Weights of a small GPT-style language model, trained from scratch on English Wikipedia.
Size: 14 layers, width 256, 4 heads of 64, MLP 1536 tanh GELU, 16.9M parameters.
Architecture: learned positions, untied embeddings.
Training: a variant of Adam for these matrices, 333M tokens.
Each number is 128 + 32 x the weight over its row's rms, rounded and kept within 0 to 255. Layers, rows and columns count from 0. The size above them is the row's rms in percent of the matrix's.

# layer 10 MLP down (transposed), 1536x256, rms 0.0459, rows 1441-1467, columns 0-127
size [103 105 101  95 104 102  97 107  99  98 102 109  98  99 107  99 109  93  95 104 110 100  93 103 104 102 102]
[[115 167 145  57 141 158 158 114 145 149 144 112 166 165 158  92 117  67 118 113 143 145 151 155 158 140 171 127  90 149 135 112 115  99  99 149 170 138 108 121 202 156  96 119 119 142  98 180  83 103  93 214  97 126 139 131 133 135 145 158 111 133 120 127 125 128  83 116 123 160 108 105  93 138 165 100 187 127 133 177 125 227 152 173 173 108  97 181  84 181  96 133 140  96 139 133  78 144 159 123 103 119  61 133 163 123 136 181 141 101 127 112 105 167 121 109 119 103 121  84 117  89 175 141 134 113 120 124]
 [175 115 130 146 134 137 139  90  92  92  67 145  98 111 135 107 135 166 149 111 102 123 114 124 166 155  96  82 135 125  97 111 127 195 135 106 161 149 133 111 128  80 123 114 135 196 118 113 170 119  85 102 118  69  91 129  72  51 149 108  77 105 136 138 141 146 140 112 157  92  99 133 142 133 126 151 138  69  99 155 175 131 144 126 149  75 119 126 151 107 139 161 105 106 143 161 115  99 157 156  88 133  87 132  92 137 163 186 131 146  89 139  97 128 141 143 117 123 133 106 106 137 167 110 159 139 184 119]
 [ 57  71 142 108  83 151  98  95 190 125 131 125  81 149 168 127 139 128 145 110 108  99 113 109 177 109 152 129  81  90 132  47 122 120  96 162 145 115 131 116 126 107  99  71  97 147 167 129 153  28 142 147 175 125  92 108 157 177 117 157 127 101 165 179 119 102  94 108 153 124  96 121 177 125 141 108 157 150 159 148 125 199 149 105 132 165 112 152  97 155 120 162  95 149 146 132 112 113 120  80  95  85 138 114 151 118 179 104  88 107  75 145 153 133 117 134  99 189 210 115 112  96 134 143  70 112 121 104]
 [139 131 119 132 133 194  75 145 177 151 121  76  98 157  83 163 129 114 143 124  80 138 158 145 169 122  84 107 134 110 129 113  47 144 122 170 101 145 144 119  72 125 112 173 190 159 129 110 127 138 169 107 122 135  76 160 122 155 177 145 160 139 166  63 145 143 141 148 110 128 129 155 120 207  95 129 126 113 132 141 148 162  97 134 163 142 107 159  73  52  60 118 161 177 133  65 118  91 145 184 155 124 122 114 139 153 134  46 152  86 141 151 103  87 169 134  81 157  96  92 131 129  92 115 106  97 156 125]
 [211 126 132 133 131 192 165 174 147 112 165 112 135 122 122 181  72 116 116  79 163 155 144 132 164 146 104 120  60 102 193 134 156 139 171  99 150 152 133 158 166  71 149 150 150 152  87  77 191 105 104 106 160 100 126 106 143 152 136 110 175 122  94 124  26 125 139 135 133 159 158 139 180 177 135  95 132 136 164 146  90 125 119 121 138 122 123 133  80 146 123 141  97 108 126  93 136 114 159 170 141 154 122 164 133  81 156 125 145 134 107 128 128 111 100 177  81 152 139  53 145 123 134 144 113  93 163 138]
 [180 118 142 162 123 107 160  73 135 128 209  71 149  86 103 111 130  83  85 110 129  33 156 113 158  90 143 115  86 109 186 199 158 105 132  81 178 158  91 167 113 124  96 101 134 134  96 178 131  90 133 157  99 137 148 171 125 135  75 100 118 136 146 106 141  72 149 157 131 144 142 154 205 160 117 145 135 151 148 149 101  95  78 139 154 137 132 121  92 128 105 135 192  98 138 121 151 119 150  99 153 132  86 145 189 110  79  88 114 136 181  96  99  25 124  97 118 154 184  82 119 121  91 139 158 160 144  56]
 [177  86 105 129 130 153 174  59 157  92 130 108 125 112 120 127 106 100 137 160 105 144 135 108  92  69 168 103  85  71 131 157 124 186  49 144 126  40 176  62 171  81 166  73 105 135 129 153 126 108 136 131 119  91 116 193 170 112 143  93 165 145 130 198 156  99 177 151 117 168 118  85 132 145 184 152 154 121  50 113 135  45  65 119 110  80 118 147 173  89 132 132  85 105 138 116 170 113 115 164 182 129 134 137 162 121  72 178 108 119 123 159 149 122 116 153 128 140  53 131 165  97 170 160 107 119 122 130]
 [123 108 128  98 182 150 199  83 134 103  76 148 138  78 152  75 116 161 122 144 160  54 105 111  92  94 198 218 155 127 108 125 190 123 122 107 156 161  94 170 106 103  96 124 145 171  74 147 176 167 120 137 124 110 131 121 150 157  68 177 135 148  98  79 101 156 155 174 130 113  88 121 150 174  94 115 137 120 154 117 146 157 186 176 108 138 120 206 152 130 163 134 171 117  93 110  89 105 122 159 172 187 179 121  92 123 138 208  94 121 111 168  39 104 135 112 164 138 123 146 155  86 153  93 108 149 134 111]
 [122 108  80 140 191 122  98 122 101 111 182 145 164 125 100 161  91 108 142  75 118  52 130  70 162 157 100 112 149 139 118 142 106 135  77  65 126 131 122  99 110 111 171 196 139  76 156 152 102 111  98 158  78 112 150 148 153 105  20 155 142 108  83 120 140 119 140 122 141 174 155 170  99  91 188 111 144 157  94 165  99 142 137 130 116 129  98 182 146 128 176 176 161 169 173 201 116 128 123 147 124 136  94 155 102 128 111 140 156 102 150 122 155 156 142 164 140 133 162 126 109 148 147 130 166 171 145 112]
 [135 144  61 168 121 162 121 187 120 152 175 122 177 177 127 171 114 140 130 239  97 122 119 112 184 122  83 115 152 158 142 139 148  90 126 124  99 119  90  78 115 144 121  86 125  96 117  87  76 131 108  74  55 143 157 138 136 156 129 113  62 167 129 130  68 122 121 166 168 131 109 135 141 116  79 149 124 136 129 138 183 182 138 172 204  91  85  78  89 128 121 108 146 123 127 133 100 138 114 101 106 219 130 164  69 128 130 103 154  87  98 149 112 120  83 120 108 131 112  69 142  99  81 126  96 123  96 134]
 [133 110 151  99 137 160 130 104 146 106 149 131 132 135  99  83 163 114 158 128 104 176 151 112 149 131 146 188 107  90 124  69 165 164 135  86 211 132 145  93 104 112 176 144  57 146 123 111  95 149 112 131 109 161 169 140 120 142 179 141 155 115 130 124 127 119 111 185  84 129 104  85 159 111 142 136 107  90 167 100 142  98 121 156 135 124 115 103 107 132 191  71 100 108 139 159  80 159  96  73 150 142 135 172 138  99  73 123 121 135 124 194  98 104 100 126 136 118 126  67 173 150 118  89 103 165 105  79]
 [104 123 124 119 132 120 146 116 128 110 161 114 158 155 165 121  86  43 143 143 118 144 138 106 148 148 181 140 124 165 115  92 124 125 105 162 170 145 156 162  97 173  31 106 159  70 124 148 176 112 161  90 208 124 111 120 136 110 166 149 108 142 154 177 100 124  24 114 176 112 176 122 153 154  65 180  86 114 164 141 171  76 131 111 126 103  91 106  91 150 120 110 159 136 162 163 138 174 103 136 116 114 169 182 134 147 117 108 127 132 110 160 160 155 109 135  97 113 123  95  84 199 156 146 140  93 137 147]
 [ 98  86  99 132 133 166 117 151 189 122 102  79  79 148  60 151 129 168 120  60 145 101 143 158 172 139 195 131 162 167 166 120 111 116 128  84 112  81 146 155 105 201 124  80 117 167 120  83 183 139 127 158 110 137 119  98 128 145 132 170 136  84 117 165  90 129 140 105 132 198 146 144 129 101 112 103 166 113  36 147  97 184 100 155 117  72 142  79 117 151 135 127 166 152 141  76  70 128 131 161 182 140 141 146 126  97 110 171 156 107 118 115 140  86 108 144 117 113 155 101 151  88 104 127 157 136 149 168]
 [133 111 128  70 116 173  90  65 130 118 161  79 134  88  94 158 126 127 152 149 159  96  47 155 195  96  87  30 109 129 158 162 133 149 146  72 146 138 157 114 122 137 155 225 139 140 147 120 113 131  94 123 118 121 107 128  87  97 160 140 125 133 198 129  77 118 168 137 187  84 116 131 161  73  97  88 175 136 106 120 121  34 108  83 190 110 124 141 121  95 118 137 147 169 105 125 161  84  64  96  96 112 138 166  81  73 154 164 157 168 147 161 107 134 134  98 132 111 122 106 111 151  88 125 142 149 132 124]
 [140 172 164 112  81 119  86 159 109  88 152 117 113 121 109  84 187 171 193 145 140 148 159 108  83  98  82 123 119  98 146 131 195 189 123 157 130 145  72 126 146  97 104 146 209 137 122 114 113 162 147 113 107 119 162 126 109 126 144 148 148 143  96 163 145 151  60 116 101 117 136 104 119 102  49  99 135 169 116 143 135 132 127  54 157 120 123  83 136 102 123 108 143  56 152 166 146 111  95 133  53  98 145 122 183 131 111  67 149 171 160 179 102 110 104 116  91 108  72 116 147 176 120 188 177 132 128  89]
 [126 103  85  77 157 140 145 204 110 143 153  80 217 181  93 100 104 142 131  83  79 119  97 126 104 117 133 143 164 144  59 144 160 182 129 115 109 168 133 133 123 137  94 164  73 101 126 139 171 104 101  59  94 108 146  76 185 131  99  81 141 117 166  74 207  83 139 122 130 162 105 137 140 188 122 105 140 161  82 134 136 192  90 113 101 139 138 175  85 143 175 133 122  91 105 151 119  95  88 186  70 156 185 172 129 112 117 110 128  93 154 146 140 140 129 163  71  74 108  72 116 138 145 176 120 126 114  68]
 [124 152 139 141 159  87 115 125 141  88 123 170 151 156 188 119 103  85 179 116 146 114  97 136 142 145  96 147 127  90 134 129 139 128 160 107  90 138 167 115 129 134  94  89 175 200 129 207 127 152 158 149  80 129 121  92  36 112 124  32 186 106 124 177 121 137 139  89 163 103  96 121 167 138 125  43  85 185 185 170 103 135 112 115 141 110 138 195 110 110  98 141 173 195 146 150 135 101 135 127 174 113 179 135 155  97 165 104 106 112 122 112 171 117 110 114 148 123  65  87 146 108  90  76 120 136 131 177]
 [149 113 126 112 109 162 128 198  68 154 129 101  54 164  76 109 129  76 130 197 142  91  70  99 107  61 104 133 144 168 190 105 156 103 192  85  63 137  90 120 115 136 145  83 188 107 115  86 105 137 141 132 150 157  91  90  89 101 103 166  85 119 136 151 143 149  94 148 122 108 130 122 171  87 205 114 129 136  77  80 137 168  83 146 150 168 148 111 102 181 155 154 163  62 122  73 107 128 107 100 137  85 112 157 147 141  92 107 132 129 105 136 147 119 146 100 112 118 172 133 152 141 135 138 133  75 128  84]
 [144  75 130  94 162 127  80 150 132 116 121 150 127  95  88 173  83 116 119  97 109  69 123  78 138 136 143 162 107 135 175 123 120 122 121 106  85  96 134 125  75 147 148 120 100 137  98 108 124  84 171 117  71 146 154 159 118 147 117 113 136 142 158  94 108 111 172  79 197 144  74 108 149 166  99 123 100 101 108 179 135 138 147 142  79 130  85  89 141 142  37 183 144 138 171 151 191  97 117 152 162 110  95 142 117 156 155 119 158 154  82 211 187  96 150 156  87 135 149 166 148 110 164 162 170 128 138 129]
 [177 116 165 152 115 100 174 113 119 129 168 162 122  53  96 110 153 192 128 132  84 142 176 132 163  99 161 118 136 170 159 122 180 155  68 124 173  94 165 174 114 142 106 182  91 138 153  64 128 129  83 149 179 159 110 120  88 155 124 101 117 143 150  64 101 118 152 133 108 142 158  83 169 135 107 110  75 142 154 119 145 163 129 154  53  90 141 137 121 123 175 150 160 135 112 146 111 105 124  89 127 133 101 144  90 117  92 202  94 221  71 139  84  62 136 138 154 127 120 114 149 162  95 105  72 119 155 165]
 [ 73 180 164  89 148 173 119 106  88  86 107 197  69 130 115 141  87 122 114 104 158 118 143  91 145 172  89 109 108  96  90 118 123 127 142 134 167 103 133  82 108 147 100 121 200 112 130 127 149 140 141 129 128  98 118  98  43 149 120 181  77 151 114 189 125 133 130 168 102 147 170   0 117  94 172 105 156 161  84  95  91  89  80 154 117 124 146 137 117 134  69 151 172  95 146 132 215 169 145  83 166 120 119 111 111 153 113 136 118 164 204 149 159 177 133 154 101 168 127  58 126 133  98 129 104 167 136 129]
 [152  70 100 140 111 113 102 167 147 101 141 149 140  40 156 182  73 117 157  71 149 176  98 106 137 168 107 129 123  86 162 100 120 133 106 135 134 175  90 159 125 141 133 163  86 138 146 118 161 137 126 133  99 105 123 176 120 160 124 127 127  69  70 111 101  99  91  95  66 119  95 104 120 140  75  96 138 119  98  90  64 137 223 161 129 155 167 122 146 113 106  99 127 162 116 133 113 163  93 158  75 130  68 124 106  81 141 114 128 121 170 159 139  75 161 103 117 126 159  67 113 152 173 117 133 130 123 123]
 [119  98 162  97 104 139  89 105 105 178 112 125 143 144 113 176 155 117  82 168 188 160  47  94  90 103 107 162 136  74 148 150 142 150  76 135 116  77 136  92 150  92 189 117 123 124 192 123 186 128 116 142 137 160 109  95 164 131  84 173 179 146 112 112 145 133 104  99  98 142 114 123 119 177 147 194 131 134 178  91 119 213 179 159 109 145 103 156 142 136 156 105  99  76 121 128  88 148 154  99 144 100 157 118 208 133 126 142 176  76 166  73 132 130 117 131 146 117 133 145  97 143 157  90 155  93 148 125]
 [125 146  72  66 180 107 120 130 153 135 126 134  93 131 146  87 129 109 160 101  67 120  59 128 113 113 161 125  86 118 114 143  95 113 115 134  97 197 162  82 187 110 101 147  91 132 162 128 178 146  96 130 172 123 140 178 108  77 155 154 169 103 144 112 158 144 127 126 142 132  64 139 148 174 152  97  97 154 138 138 119 132 159 146 133 138 139 172 163 156 115 130  73 144 121  93  63 135 164  88 147 163  91  80  96 117 166 137 124 136 103 115 135  95 113 162 130 150 181 166 164 114 181 133 113 105 170 138]
 [168 127  68  69 142 127 139 127 138 119 148 140 144 150 136 153 101 104 137 120 151 111 168 136 159 145 109 108 154 103 126 103  94 122 134 163 129 102 172 114 155 126 136 163  59 156  97 171  47 144 181 138  79 128 174 149 206 134  59 134 162 134 150 151 170  97 139 109 138 132 115 105 110 117 144 145 158 131 220 227 169  93  80 116 129 108 115 174 150 153 107 117 119  64 141 159  96 101 164 161 120 131 124 137 139 124 157 104 153  80  89 172  57 114 128 136 171 154 104 153 198 182 100 147 140  50  91  89]
 [ 88 100 105 150  67 141 135  75 102 132  99 131 149  98 120 180 119  94  92 134 154 106 131 139  99 107 141 161 156 138  49 122 188 163 156 100 165 110 121 102 122  90 167 108 191  92 125 107 129  99 137 139 129 139 130 151 135 143 116  65  49 123 125 168 104 225 125  50 161  55 150 114 106 131 121 160 141 108 148  86 139 116 145 119 113 147 153  86  97 174 153 143 100 117 120  78 148 151  87 168 137 175 165 158 167 134 118 146 109 143  96 151  99 154 122 109 138  86 124  98 163 122 147 114 132 172  86 152]
 [153 138 148 109 129 137 120 149  97 115  84 106 126 136 159 103  95 122 100  74 186 123  24  95 130 126 129  51 165 142 160  72 147 145 189 139 146 120 139  92 100 147  50  97 101 120  77 140 147 114  77 158 112 116 146 163 134 114 139 135 114 149 163  88 174 195  73 118 100  87  88 193  96 160 150 142 131 126 130 129 137 152 142 145  88 186 104 124 159 156  97 127 151 155 107 151 155 150 114 164 119 210 102 136 139 138  77 158 140 192 133 154  79  86 136 127 110 155 152 105 124 111 126 148 107  40 149 169]]
# layer 10 MLP up, 1536x256, rms 0.0557, rows 1442-1468, columns 0-127
size [102 104  96 104 100 101 106  99  96  99 104  99  98 102 102 103  96  95 106 103  98  98  98 101 100  98 103]
[[109 130 176 174 101 127 154 136 136 110 173 119  87 140 148 121  87 130 115 175 157 103 138 116  88 103 142  96 124 161 152 131  90 124 108 153 127 139 117 116 138 150 132 121 138  90 126  81 123  67 138 108 103 188  77 159  76 118 148 118 118 123 152  62 116 152  92  85 104 126 134 165 147 130 133 150  78  96  85 102  92  82  97 114 142 153 133  98 141  93 180 152 170 102  88 100 172 142 124 106 160 139 127  85 154 230 129  76  90 151  89 136  92 107 111  93 172 157 117 170 110  70  75 127 129  79 126 121]
 [168 137 150 150  98 187 171  28 128 153 177 107 121  91 146 129 113  96 126  93 135 115  82 161 123 128 170 174 115 126  66 166 153  99 117  88 139 140 161 149 140 133 138 114 108  89  99 120 101 210 119 158 134 201  57 113 168 166 113  48 123 152 174  99 152 152  98  75 157 136 170 148 116 163 156 128 132  86 115 134  93 122 114 113  85 152 133 150 124 135 162  96  90  93 149 120  95 134 145 149 125 180 160 119 125 143  71 110 176 137 166 104 147 142  82 133  95 141 122 155 140 152 121  95 166 127 146 128]
 [132 120 115 113 174  78 117 119 157 140 173 147  87 133 151 167 176 125 117 149  83 130  81 172 182 131 185 103 164 170 112 107 151  98 152 118 151 169 159 119  75 102 187 124  92  94 128  99 115 132 138 151 121 131 206 134 154 113 154 187 157 128 126 117 118 163  61 132 125  95  65 165 186 115 121  79 157 147 122 164 116  99 184 108 101  94 148 154  97 152 151 134 102 138  91  76  84 151 205 143  69 144 120 156 109 164 130  65  99 174  92 111 169 153 125 108 103  84 120 138 122 140 173 101  90 139 118  86]
 [140  76 182 103 168  93  98 164 119 160  81 143 126 119 175 142 184 127  47 128 145 159 119 144 137 117  68 120 102 172  76 156 120 119  91 179 121  86 169  99 142 128 167 115 125 122 152 154 132 104 158  70 152 112 111  82 165 101  81 110  79 135 111 151 122 142  71 140 148 124 172 162 137  68 162  95 114 103 177 117 195 151 148 166 143  76  40 122 154 137 116 128 129 101 115 150 121 126 126 127  80 149 102 130 186 117 179  69  76 108 187 130  86 167 167 135 135 172 129 137 107  86 147 136 111 120 128 135]
 [ 98 118 124 150 109 146 131 122 106 183 123 138 122 161 124 134 116 156 106 203 133 125 117  81  89 112 137 106 176 149 100 105 138 156 117 108 152 105 169  94 116 159  80  87  75 156 180 116 130 176 141  77 143 159  87  99 139 140  83 130  88 128  62 120 146 135  95 130  66 179  97 129  97 102 158 127 126 122 165 165 158 102 128 156 110  83  99 135 133  91 165 129  90 116 103 114 140  75 165 152  78 154 135 105 102 165  93 128  84 139 117 152 180  90 142 152 146 100 121 155 133 101 117 119 117  57 154  74]
 [122 101 140  97  99 131 134 108 165 200 143 142 125 172 169 101 143 114 105 149 147 167 179 140 113 150 169 112 142 101 159  95  93 117 168 175 155 160 123  91 124 159  61  58 124 112 110 124 167 160 134 121  94 156 122 155 141 115  73 138 144 105 120 148 112 208 115 139 134  80 135  88 110 113 124 108 125  97 136 149 159 103 119 122 101 186  94 136 152 139 148 166 147 149  51 143 140  95  86  97 142 184 146 199 134 127 157 133 124 139 113 127 115  83 133  88 122 118 147 144 132  90 101  94  76 156 134 191]
 [134 147 154 186 132 126 173  94 169 118 205 156 115 190 129 171 107 140 119 130 143 121 110 134 115 207 117 114 113 159 139 104 146 149  86 132  87 127 167 146 145 143  92 139 192 136 136 133 153 165  94 159 191 181  58 134 122  91 160 105 151 108 117 147 102 119 129  67 142 137 107 149  52 135 117  99  89 154 158 157 120 142 113 166  48 198 119 145 125 141  61 119 145  64 128 142 120 117 145  92 130 137 130 154 129  93 132 218 109 145 135 169 176 179 189  92  82 144 109 158 121 121 136 157  89  88  89 127]
 [145 122 144 155 147  83 149 131 137 157 172 131 121 145 154  89 132 151 122 141 117 125 182 139 130 127 156 125 161 134 120 145  71 105 154 147 147 147 248 163 158 135 123 173 139 129  99 126  62 132 137 116 164 137 142 119 107 177 158 139 105 135 153  87  84 166 138 140 103 171 164 121 102 168 157  75  95 149 110 167 121 109 145 157 142 100 137 160 135  58  81  10  50 109  75 113 127 116 144 134 156 115 124 147 105 138 122  93  98  21 124  87  67 152  95 166 142 128 127 126  64 112 103  98 120 145 149 123]
 [ 90 121 188 100 160 130  96  99 147 128 120 160 104 108 133 122  55 121 137 118 149 119 147 155 109 121 105 148 153 104 155 143  64 100 151 139 162 110 111 120 172 170 175 164 140 148 137 159  84  97 118  77 144 129 158 123 131 128 125  83 125 149 176 138 145 209 113  79 200 108 119 160 119 147 100 118 117 123 122 156  60 112  77 116 171 132 152 136 175 104 142 130 111  84 127 123 141 188 145 128 101 118 112 188 138 107  75  58 155 141 156 112 118  99  81 146 110 107 181 126 158 192 131 102 124 121 107 130]
 [197  80 143 132  66 160 129 114  76 143 101 122  82 134 145 177 100 125 105 134 210 157 103 122  99 130  75 138 135 141  63 105 122 138 147 140  52 110 138 126 149 110 127 150 111 214 161 106 134 152 142 112 171 114 114 106 123 103 130 125 115 118 198  86  91 154  92 153 151  88  74 175 156 127  92 184 177 160 134 152 114 109  93 189  84 172  90 138 154 146 117 175 149 179 154  90 191 147 138 148 194 198 127  69 154 154 177  95  96 164  96 113  71  80 163 152  93 154 118 136  95 137 152 161 192 177 107 123]
 [111 108 148 186 162  91 150 115 115 164 133 177 116 138 141 131 111 190 108 135 178 111 134 164  97 141 100 126 150 102 109  93 180 106 154 124  89 113 169  38 152 140 144 121 118 136 154 163 124 169 103 125  98 120 116  40 125 141 150 149 115 163 141  97 102  63 111 120  82 140 188 129  87 146 108  44 149  75 115 168 111  87 119 157 139  87  92 195 121  17  85 143 109 145 149 118 149 157 131 128 155 161  58 103 122 179 146 111 180  91 186 152  92 218 134  81  78 153 102 136 145  99  82 109 152 167 133 108]
 [161 106 126 160  97 167 116 115  63 211 162 170 147 147  89 155 156 124 186  93 152 143  83  90  64 193 113 113 127 129 127 142 105 145 119 141  93 190 116 223 115 148 112 151 160 136 143  97  67  96 104 106 168 168  77 139  67 154 131 120 104 115 145  75 111 109 134 123 120 107 158 149  70 177 121 146 144 173 132 166 157 138  89 186 102 112 110 191 135 136 117 121 173 112 123 133 127 140 158 104 139 152 147 178 152 121  92  51 140 108 199  94 128 125 156 152  84 159 183 131  65 149 100  68 122 174  77 153]
 [145 103 102 153 218 150 114 139 123 128  96 123 107 123 136  57 176 112 143 108 129  97 135 106 103 143 159 115 124 108 127 172 139 161  96  91 172 117 122 173  86 124 100 112 152 101 130 101 136  96 175  40 175 178 118 138 123 130 114 117  73 132 159 137 146 138  78 113 132  79 171 164 147 149 123 162 114  77 158 154 124 110 104 166  80 108 170 181  95  98  88 147 181  99 122 119 158 169 230 164 177  91 119 109  94 202 176 115 173 125 119 141 133 141  94  75 145 143 110 137  53  66 175 133  98 153  86 138]
 [134 115 160 113 116 100 166 104  90 201 117 175 122 120  92 114 131  97 116  94 127 216 187 123 123 103 125 177 131  88  83 120 113  99 135 141 134 142 194 125  89 131 148 148 108  62 178 109 105 121 220 106 104 176 146 149 130 162 123 101  96  90 180 176 124 150  83  98 127 117  75 154 107  47 142 121 150 126 151 152 176 134 150 129  89 129  71 123 152  76 173 106 126 106 175 177 149  98 125 166  54  80  81 182 158 177 167 107 127  96 143 105 142 185 136 173  91 125 163 147 109 145 127 145 136 116 148 126]
 [124  58 141 126 136 148 121 123 108 118 139 140 130 142 120 111 179 147 125 142 173 137 120 188 185 109 112 156 179 156  88 177 132 121  97 131 126  98 144 136  74  86 101  99 166  96 146  90 115 126 185  93 139 177 114  90 134 148 177  91  81  70  92 143 114 147  93 147 167 130 211 155  91 105 153 168 107 147 111  92 132 114  80  99 107 157 103 154 153 136 118  96 132  86 136 187 107 154 175 154 120 138  85  57 135 110 134 133 177 175 171 154 161 119 153 183  49 159 111 113  69 111 123 131 134 195  90 137]
 [164 131 118 133 104  95  67 124 126 177  88  90 101 108 122 122 160 165 116 125 177 175 136 106 140 111 138 166 115 119 136 154 136 120 158  90 184 166 142 113 118 141  94 131  83 102  84 166  89  91 118 161 155 164 150 139 162 135 106 123 135 131 164 126  71 142 140 112 102 118 152 121 132 117 180 160 179 131 122  74 146 115 136 171 124 108  69 169 125 113 127 121 144  95 134  98 101  49 184 149  90 111  93 123  93 173  93  83 112 142 129  92 135 107 188 152 175 182 220 148  90 142 148 130 129 155 186  82]
 [ 62 145  97  97 140 114 178  76  96 104 164 141 141 110 155 148 174  89 149 132 132  86  89 102 112 167 122 140 159 105 142 169  56 154  97 175 103 100 152 117  88 123 124  80  87 111 151 147 106 155 103 151 118 109 117  74 140 161 112 123 104 124 150 138 134 174 119 103 144 101 146 115 126 157 109 126 165 159 158 105 186 109  85 170 168  53 123 162 149 100  80 118 104 132 102 142 104  74 137 147  76 149 127  68 214  77 116  89 218 109 119 154 162 119 143 141 134 113 136 129 153 137 128 108 149  91 121 149]
 [ 50 131 160 105  93 183 169 160 138 176 121 129 131 115 116 144 161 181 117 129 140 151 149 114 160 135 148  99 100 179  75 170  97 155 141 229 104 142 133 117 121 118 133 130 138  43 135  83  93 138 158 105 103 165  75 122  85 174 142 109 187 143 148 160 116 174 128 151 142 168 142 123  65  75 175  87 161 140 165 152 159 109 143 124 141 142 150 177  57 147 117  99 141 117  84  89 103 125 165  93  49 125 131 175 128  98 125 129 146 143 167  94 109 136 127 170  84 112 131 119 130 118 127 105  86 104 135 100]
 [120 135 167 162 170 132  65 109 108 133  98 139 113 128 130 139  94 123 123 143 132 199 124 104 144 132  56 133 140 113  93 124 127 148  89 112 107  91 206 162 111 118 125 147 153 136  76 143  94 140 138 145 107 118  94 101 107 163 123 175 133  78 128 146 124 139  69 125 137 147 142 138 107 115 126 103  88 184 124 105 148 104 152 157 156 139 133 152 117  27 175 182 142 122 137 103 137 122 161 112 168 143 117  84 210 123 170 141 103 126 134 187 106  88 156 155 124 148 149 113  77  88  76  99 163 162 153 133]
 [134 109 167 124 137 248  83 111  98 161 126 125  80 130 155 141 128 168 109 126 176 132 142 110  91 125 130 167 185 100 116 174 136 201  52 133 108 127 133 130 127 125  72  84 118 150 126 168 166 150 191 114 133 138 130 141  54 167 147  36 159 138 168 108  76 203 141 160 162 143 188 117  90  92 109 107 159 150 168 101 157 107  67 143  98  89 151 132 150 163 109  84 140 151 132 124 148  96 130 150 131 121 164 185 160 158 113 113 159  54 189 115 135 102 178 112 108 112 129 119 127 117 168 129 122 178 111  94]
 [ 84  81 187 166 181 144  92 123 140 169 161 149 133 138 169  85 150 118 127 117 154 150 161 137 147 122 153 140 132 165 104 140 117 136 157 164  78 149 140  79 134 128 176  66 130 132 114 119  79 155 165 111 142 113 164 122  74 183  94 138  76 156 146  53 142 143 103 118 140 127 140 108 158 118 105  87  79 155 148 115 153  86 130 104 104 166  98 153 147 144 119 145 162 158 170 112 106 104  79  91 152 167 101 116 135 137  87 119 124 167 128 172 172 157 123 138 146 116 153 131 108  63 140 102 105 147 139 147]
 [180 120 109 120 124 120 125  89 120 113 165 132 158 120 145 101 150 158  90 228 166  82 189 194 154 123 111 138 141 163  97 134 117 156 173  92 134  97 148 134 118 141 106  98 120 121 134 121  98 145  96  73 179 140 124 147  97 155 116 125  89 121 128 130 175 139 160 180 177 122 200  91 110  38 113  79 120 168 136 126 157 104  85 109  86 146 118 148 151 115  82 105 122 168 125 123 180 138  68 194 130 134 136 112 148 118 101 111 155 129 147 159  65 118 210 110 155 154 155 115 144 192 130  97 129 167 173 118]
 [139 134 165 132 142 161  91  90 113 148 134 151 103 153 142  87 115 169  55 116 173 137 200 141 161 100  94 118 140  85 132 129 112 150 125 159  95  53 130 134 134 163 114 123 171 105  72  99  59 142  95  93 198 153 176 146 143 129 137 115 146 134 147 175 102 168 136 137  46 145 129 109  68 129 146  84 121 109 107 103 143 104 150 102  63 166 129 126 147  52 127 136 182 128 127 134 169  93 107 111 104 161 126 142 126 142 120 120 125 123 200 139 191 117 187  82 102 121  82 134 162 142 153  94 102 128  62 118]
 [114 105 141 120 153 147  92  78  92 126 121 171 130 109 138 164 105 135 116 126 120 162 143  88 125 106 105 107 123 181  39 137 114 143 126  95  72 166 136 128 101 105 172 164 124 139 157 108 144 130  90 108 185 133 162  97  99 175  79 132 155 150 101 100  85 149 125 145 130  97  95 148  99 137  89 117 139 114 113  76 175 137 149 121 120 142 161 147 159 121 169 144  92 137 189 119  86 121 200 135 114  91 150  86 189 138  90 140 122 140 128  99 106 129 118 135 110 173 138 150 128 125 121 154 126  91  85 135]
 [116 144 138 132 164  79 125  36 151 105 140 184 131  90 140 110  77 157 119  99 133 162 124 144 118 142  82 121 149 156 200 135 178 149 106 121  95 141  93 147 108 171  85 122 138 120  87 149  67 147 192 155 177 123 119  91 105 110  54 186 107 157 108 107  87 125 136 152 161 140 144 148  52 105 148  46 154 116 178 170  87  88  86 160  99 170 115 156 128 130 108 162 108  89 123 140  81  89 185  84 149 153  79 134 127  91  93 137 113 166 169  97 118 166 106 147  99 138  97 121  78 155 132 144 151 110  92  96]
 [135  99 166 157 131 182 119 108  84  86 109 136 128 170 157  94 101 147  80 129 153 107 197  98 122 105 115 133 157 158  90 140 120 144 130 124  77 185 126 119  81 139 161 117 219 122  77 133 107 126 111  69 159  68 214 154 113  87 108 181 112 137 142 117  86 119 126 109 170 132 144 133 126 151  99  99 114 153 158 115 112 111 155  55 133 195 128 137 162 147 158 161  81 122 138  85 163  97 168 164  53 120 127 145 170 149 128 114 165 149 153 107 102 184  94 126 141 160 150 134  71 130 113 101  65 133  92  89]
 [152 144 140 132 151 181 127  80 125 115 135 136  97  96 171 181 203 160 126 156 143 177 156 156 133  84  94 170 128 135 126 123  85 143 104 149 143 138 130  91 105 157 107 118 127  68 132 109 100 168 122 138 157 114 113  62 199 152 142 137 120 134 159 100 145 139 106 110 139 101  82 144 151 117 138 136 178 196 110 204  90 107 134  77  86  88  86 130 162 101 133 104 168  72 130 165 111  97 119 140 130 108  88 143 158 149 116 157 157 140 154 123  97 113  78 182  82 163 159  93  99  91 139 119 115 118 142 137]]